{
  "num_hidden_layers": 22,
  "hidden_size": 256,
  "num_attention_heads": 4,
  "num_key_value_heads": 4,
  "head_dim": 64,
  "intermediate_size": 1024,
  "vocab_size": 8192,
  "hidden_act": "squared_relu",
  "norm": "layernorm",
  "norm_place": "pre",
  "norm_eps": 1e-07,
  "positions": "learned",
  "qk_norm": true,
  "attn_scale": 0.154,
  "bias": "none",
  "tie_word_embeddings": true,
  "parallel_block": false,
  "extras": ["some layers without attention", "gated attention", "attention sinks", "a smear gate", "an embedding shortcut", "capped logits"],
  "init": "normal",
  "init_std_qkv": 0.0276,
  "init_std_o": 0.0276,
  "init_std_up": 0.0276,
  "init_std_down": 0.0,
  "optimizer": "adamw",
  "learning_rate": 0.00219,
  "beta1": 0.9,
  "beta2": 0.99,
  "weight_decay": 0.1,
  "lr_head": 0.0231,
  "warmup_steps": 434,
  "schedule": "wsd",
  "decay_fraction": 0.624,
  "decay_shape": "linear",
  "final_lr_fraction": 0.0,
  "batch_tokens": [131072, 262144],
  "max_seq_len": 1024,
  "doc_mask": true,
  "train_tokens": 827700000,
  "max_steps": 4235,
  "dataset": "wikipedia_en"
}
Each number is 500 + 25 x the weight over the matrix's rms, rounded and kept within 0 to 999. Layers, rows and columns count from 0. Numbers have three digits each.

# layer 11 attention query, 256x256, rms 0.0855, rows 190-191, columns 0-127
522482489519519532486431525421522517507466500550509498505494527528513465529523502481506504476521491522479508522487491490556514502528527488525520519478518507517482538490443514492476527524481472468492447492467484481520506542511528498499492488486483461485491501518525490434512512481524555471502493501497483494506509462475534500502492506531555478537507491559550512501498470534496506503501
468505485512503547536485530503499480471517500487524471536487468478495453540449501480466504494506494521543500555535543549522572516499511475455495499495501486500509518463531487538506504499514486517486501466524536473442524518467489500485495523532493511492482529536487485524459476484492504529517474490451507479535515496511485508569528418493463469486484505511502479538479468493515447537490
# layer 11 attention key, 256x256, rms 0.0804, rows 190-191, columns 0-127
517479480517473509493487526489519525489506509545507533517495481517486481478511499503527466483503509514486490493506517492513496508519491495478487520533513499542501535504484509488473482523496512488518493523514498502508512518488476511506510515467517513460506496486515492468524522506517503500497512513483497491506503494494468523491512509481458484492483520530518506497497512502509509493501
504490492478474522471467509598514535505499514486454475525477466503498520545513521497495566508522513497507500542498554529522482434485473520491497495519499512509525487458473495546433506493512477484501502463583454493488460492471502475479526547540504517495525495555492554505470457531499488483499428532468483503534544490487498527528538471551406489551447537500507507495513524500500503489538
# layer 11 attention value, 256x256, rms 0.0694, rows 128-151, columns 0-127
502533437505531460513518486501504488498492477514481524491514509487495525497489491467488487496490435520459533503462490480515501456509481494514477475488514491512511477544506485518461449527523491472508507517485505538516514471517510489479567513483517511543485467454522525454512513576560511493473490478462504515515496507495513486466511502492497535505506488524517493545500463465486462510490
509478503489516491528523506530483509498497518509562529523478498495488545492497471506472496467533471525506469497543487488554536455499514486447493485483497450513482511522486569473493473529479467502516527496481497515458516483483511515523532563534539470491492498452490527466437506537540511538507469517468505492513524452514517496503515483505508470515473508490518479550525460470512476512516
501541483522502485463525504545498498504515514480498505463490471530488480518491486486549524518484463493481482495519492526529494470512493494588497451497519513491500481510493496494503521521490475501482492509499498520546552489518492482501503513484473516509483485469470542516506485525530513505486481501504482535518477471503497510494521518510516491502528476477504513496477451466492468529465
501526468520478493444518453474493472487488426492484471494504468521498542521451534521422511546483506510484546474477492522520484516463480513541493470503483459528549500539521483493517486471526500506488507512517522479536504478528501459545507485501564464538502471480524490484453469535535475497546491504479508554504492552525513469500545526491462536467537511474523523455473486546538468453524
495540454489499501492494537441511500570514439499489493485510481589504497496479510487508494522507495512494508490478508496496505513464478499509476539519527495521522495462517528590483445478523513529496451500514518466519478466538495498513536457499522468502492516523564491510454531493565496539522515460511519478512471502469494465501496529481474524504588481547541525505482509543521507495513
526557483483519502461516519501521483475499497489506471511459518521494531494410498450506487544474488456411543506480538485487505464486468513584488471508528507486504519530509498532496496487466499494483497501503499479519516483494499439533481509484510544545505542531560515513564527532533493455542544493491488472431488510503486556477483581488483513480529521489519495497524558499481518468513
491562467489473493473470500472507504513518476496455487487535509523515464489464521478471518536483469499488518479472500516510481512467489497548486489516508501498485510492531485494456462493505518524514521499496514480570447488528498475498476488452493487529497512517488521516475499505525522524496523497516457519540513520464495463462518526508497516500526506497493519471516485547506505518481
489508509513483509490495506477499511551525431499486516561510507520516474502545535523486509509511497515508498500478487497537470566498509488496511490511506534504489464457510505513454463439509489501521473492477523459560500546503503453524513442537480454456492500475498488546504461496504499499472460530576502473513504496506505471585496484504519483517552495513473550511469508496508517478542
474473522522523544523431560521517510499463492522530509497484470475512478485550459436519472485502515510485529486501493445496525508499494496493493499491510522474488490471516477511534480541532499506519519476486505533509507478499529505492506489540478496533462514503517503514505474480467508500497500528509487473506516482511529503538482470488510485478501499533508493474504484507503503515518
499520508468506510506472512511486504540484587499538553471480493537497528482442508486489511473499473445506505494515508520459493496560545520526477464490472496507540483508480493449519508536471465500454480514562494508525521501470527426495498533493482495526496536483500472505493545506509522533468482483485512488466497493511492490506559527547506494463520530459558467465510492461516476524487
495545482516490489457502488442506478464528468486512483486472492499508478513492511503489514567493488536480475484510469490579503523445482502493503503507500528499474506508530541460529494472498494536517505497468518456520546488516482545526461463480483502526532516495539498496504529505563507508560509508523493559499506475497475496473464524479494528512504493510496510483513501553494473536509
523500477488509511551493520521536493445491502496495466466538528513496450486482478511498509510479481506490498523488502489519486481488476477510467497503521500474505528539512468515490490521484491471528541498505512498498477486479515520496516547499480500499487491544469546504539488523507513547497495502460483523489507508476497523478497496502517482548450500483482535540507523504490527509467
520448481515510523447525479522501485571534563507505513500524524538483564448529507587493473513499542468438510518434492519504515457492443500524479455502525469504473526505506465489546515542471520501528467519522479522474478492516485535537530490509564503409495471445441528484502422503489501509511415484493510502496521461497490536533496508509515507436510506477499468502455505466511479472495
526511484504515499482515455513489507479491498486498470489568476452509488534497493488478535506483513511499511479532511522509495484488488488525485482482504488500437482541523507494474502524529451512506545500506512467501551505472498496495503489462512499494495487485494522513497485549478488483509519471469491506499491536466490523463521526499495520487465519474504478472516486479517451533485
464485510498480497478480479490490509561492507491443466553494536494500535455530532558519507485526550486506465516467508533405494567495520497446535559520482491481528508436467534539495492462456573521510454486523511503527486521508509494500465490506500465468504496519490460546490457430490518514432514445561487489522537547494519499536482480527500484534588498501518530502487508521521537436516
502496511510490500480485502548491524483509481524522518521495484508503486508539474476483524512494514504499498517464497486561500503503520533472498495511504515497525466466497471493524503473546485519514503471487510492476504497487499488503516492506467520499461496505494499508486519493460496492507493526539518467513510505496491499474477455504504518502470494524464486484509505500479500487538
501517536478477541490504487489493509506530516499502530485516501509477456551530527550496513523501512491489443515503460529440473475547497517484528541495501562481463494531496512472507490490503442490469473500543480507460534541449502479505496480525572491454472538543502434530503489525525501552504535457506535526433456519506499514523486455486518482472529507466497507516522570547495506525470
496492498485486535540492522443487498557468501500484514518484520485492471527452502502487464433531463532528500475545495465457524475493525483472527509479487514501490459517539506451521491519472446493508544509514457516430498479479499501481507530543481489509520525524475500482496482485474507563502510545483512489504477461530514504533497518502493483501518510557505486518529506545499481537476
499457472501470493564501496518517510512501527504494514508565525481493435518456508541491489552508590487508503501507496507459539481482475478523489510504509495472457539520485465487516496558518488475547556512517501484417464507519503578510503500494527509477494526550473537509461465493486499531527487508456532538502487532475507527495464485500513468468521504511478540486517520571482500488490
522512478507504487478517462541471495470524568506512499465507529479492504497507516585490492502502528495521468500488484526501481490498481516454467488502500485486437509528482494462491551531495483486530513497544523490459495510434500524491532504486515538471513529518491478506479479549510499492539485464468506527496488542469481530486490510509495491498487516483479493522549531492511451473465
515508512481485486508509500475505492487521515509468522546487537483478504515490558569462506457494519503515456492477524517422489471509540512465522548507452464487523487525460520474476530509477505487482491503502471513481483550479504498485473538499566497499536477491456460541520465484569504480475477456547482544456533501518502477475493486531520482482500506474475472490493543506520522434504
488485507505522484493486527461476483531472511497540489517524500522478524464513537473471547513529494489527460492504506498543492541475471500497525497486461523511500475496502509508458499492497476504481502494506498477476543507474510469481477500509563472539520477552492469440490515467509506505480522505523520515508504510491505516496501441493499483481526495517513442449484520484498483522532
515518521491496517499498529476527509545464449524479502550529497549488570479508507464504482494512447489501516511446480470463507499487523468543488511470497448529590562518490507477455458479436484427466465505457467505537515549527494457537476546549564504541514482527540475484539495480522515524494458524533506511519524447499496474530535455492539505438485516506577474483459460580483531471498
499512522489485477502475498489550504471496482477534494485471450521477502512515510507546501461484486461482450522509500498520539534534513466534501541506491561491554509491512488510509459522470526469522521506513504542510490510535501539528444507516494493478533514508530533484555574472485508534468517507454467522489536486510488479517479502496510478565475508538492520539503476514501543532509
# layer 11 attention output (transposed), 256x256, rms 0.0756, rows 128-150, columns 0-127
526504520487486519511491513478482521505509518511522527458494483518527493462555480531531520529530520478503482453515478499501512575502527479536502509487524565491509496503523461485477521456479502520485467488465480491503507533469483491506503506478528512488503504476513454488494520483504462453479520487550529477489500492493477460509494498506480494472532459515462496479516561459481489524537
475464505508525520501506498491504485476515467545485466412492499528515502494560495515495498526499520505462512488463499536473471535447454480555483536475539524534496490499487473503500491501462501497495432488504493492548484491508492499492496473494515483495552497484522470501516525466463486508473540466521495504531510482503515503511508484476444453472527449485465534467441497466509515487523
524508470515501549494448511460532524476490496479497513523507501472499506485529515509460523487523524507500504488509520484488521516491524518480495539499490505497502486527502465482485488510491534542456500507489453498462489516479543510511481491531511501490476479496503457497487503473475494479526483491532511473511538510482536520487493476508451508485469501503480518503517542504489520519522
561514475486540449561477489529547574489517542464496513480514501460515492492544466496532510483537499496519491481522507489493509502499519480505514522497496510453485499494497490512482518488496460528477508512480503512464530500475505527509482514495495507484471506486488494503538513489493508496474545477513511441478517482489482504489482495521498495476495459505491471545559524457477531548505
511473568479500470502543474563466520458448526512507509542499494464491478465514542511524492483477449485509484508555530512498442510564492495479477484501431486441528549486488513462540509483523526488511549520479512528469541515511530493508472504461477539503484493516468509534509442514461501495495523521477488502456494474561497522497536519505492522489477488455484469506498475506506487511486
534484482494488506540468492493532490500511575452522476492545473520493460535564497495497538500494511517555456493514477504541542470501504540423520541499481494500523487522472478515498536525536480483487541516515504500467494512465515480510511455507453502485462424505472507505460490457511527506505468528547543525498509457468465476491466433518541474534475506532491505513512480535492497523515
477494524476551454545518501518491538486506524499501530543489478487464480520513505506510480480509517492516484484503473455472517476512519511489526516515483500486477502516479493472518518497511525505490487490493496494458562522473493530530500524501490529471518506487488496487522512499504475475543467530492530496473491527519469519507478466501518549476493504487522479523508520487464476511479
499484498506531468514536539542487491482463554515484523469530497450489494503459517488509468480521500477507511492509502497469493489523491501540497476502457479457485493488492503441536515524482502503525505503565534520488501468538528552501503521461503507535518513524484527467491504528485524524490530451469488495491491545511513563481513569480479526493495521447557476515531517515495468513545
446461536520507538454542491514474448484519475561474515512510496512505522495486523535498490519496510518499496475490497526476476500479525505493513490501503491500512512498518515501506496506494509479522503459506501490500488540517525494500529528494513506489482508516496508501508503499500516516503503467491487495494497491504509478473509513499547509503492504489478492491489499487495480481494
487448503524559554452525438480518443452507473471473473515510514500523487523532500515538493531499513534479537523501480491536516526474470518479482496484521506530489518471548504528474491454504510498480519530491533468481461456511496487534509452482482481487480462473501493491509448507487495475509477498521520481499507534457525513517476471487491468519501516510462498481475498503508513489551
540549479517537498550471529511523518530477507494484529469488533514510488512518503494481512447477509468502513511467551478467480463535537507517506539516470480491523528515463496530494500510477516494507523487490486502501510509509523522473489504510478494483503512491484510516458468488475502503491505535511480487499529492500485531502519479475516502499477416492517502533497510478476493501465
481492549494480547445517533534462466522516478529507500506478491506498519507538491493520499493506527521513492498469497479503512492495518529498533517495513516509492496516500500486489515473488512524505460427479492514518520546486507491504500534504519507497500507485525467484510513498487493488515498512521489491522511487518479492505468506494488520502512466536492514472500494489515480503509
529541513521436523473450496527500518494501464478527477501516459489504477514478470479525500513506494518521482490548531484489481531492518521480533526456480485514543493481473510514464531443504477522425497538491538490488480504469525490495485484504472485498523522518522461523491510471501498509496533462503501470515528487489503462489495509480432507532498506555491540495521480537536512503483
534524482500488488558449527478544517502525504482455518491478529519488509491533475488502504535521498507504489515455503490469563515503514470544519528492509525502512518523493475505479505487504523507510474469464500521515492512460508492526512545537497504491507504487521493480519504490508505477489529499545534491492505479519507474514476479508493500479517471487523496515512524485508508508523
465441489501537467470549507548444515470484458473536516509523495450489473539449516470502474493494477507487523513534488497515493448525503501502476446514498489484476509486515538462523470556533484489502515533511509504502505462503532548507528462498502497532512494539475551470501498524469515523545468535460493513500466510541509529465513543512491550500450554474516535503505484521489494526490
486463493516505512486522506472494465517498501537485523520518515508511509486462520517510464482502504503510493501508467490470467502499504498489487503514497483477489517505509506510493507516467508495522529486502498491500457509524475500486507500474501491480526504502487510482500532516522521474480502478490478516484488528501498498506495517501536516496500509497487509493499492493493481486483
530490557534497525478495496478504464531451488490490473479502506512530575477508462443490510531472494533490538512473506456534467513493479548508453481464535454483543513514516491573475506492489503502565533481513519490535480458563523509466527546495436459532526478461530546516490468497465487521503519526492505511524526474499513510478520515480473533531480474489523492513491430501513496467579
477519548462544489495545490499474488462493492541521470493473531534528553442572497492506508545463489492477499500474471496537474520456478510524484493450508495509508467537497498551483492441494505492503481480461509505529492509561485514506518510426486483526480483484540521547508518479498474496487520464484489534485511509530519473520509506476514438491511473483449519484493449458534535457580
471496559488529503471552502466465519497512470527522479510454477519453552502535475466502499479496486529512458504489523489508450496472503531479538526513558488516509503507505522543496521431481493537460458431510460530532520509514492478482487561511512508493527513494500505506549523479499499500506542493486494487512497440531460483484514480503463516515466504509518477540506463483515502491472
529512520550437540533460546457531484505476454468480491516480476501514503512524471416504484503465492522477523527488505513503508513498508503512508514483539528544531519476509503508465528458484475500499479492514491471555480480516498516509474503510528448503556520463522489486519491498508505486504521520541523459499498461495483473528512501474487487506501476520531504494494474487503495530506
502490499503541505500500493521516477516494453471544506456494480477500481572499424466546463512452507506478554513518482489545534491524443512541477458498566492531484481472520492478492501508505462496483480537514534463531503461498478548553525465522497464531528543504535549456454522523475534502534512536484562481518472502492486503551482536479494529521554511546532532486500448515497521502499
498463458501544496567482428474523491498527516485474479491493526500517489487512485523535500513505497521506493487504513505491501500507488479537494502500510452499525516467501510524556450482501462504499483530473533518512491460514502503543554481494452488481496499464500533533480472525504520543508468490466505494500494472512533493494540519506491470501468480469506541533492518519537485474499
489505548528538535436540511559468488456491519500507536448478510490535441508488518533537517520489523506509521465545521500517497505464494505509501513482497520509460451497474499523511505500472500523483499507510515478496541501487481489491537469438462498471462507483535519511466454510479503517508510480460504506523470512522501511499492531477449465528530502492502541503511450512541487504520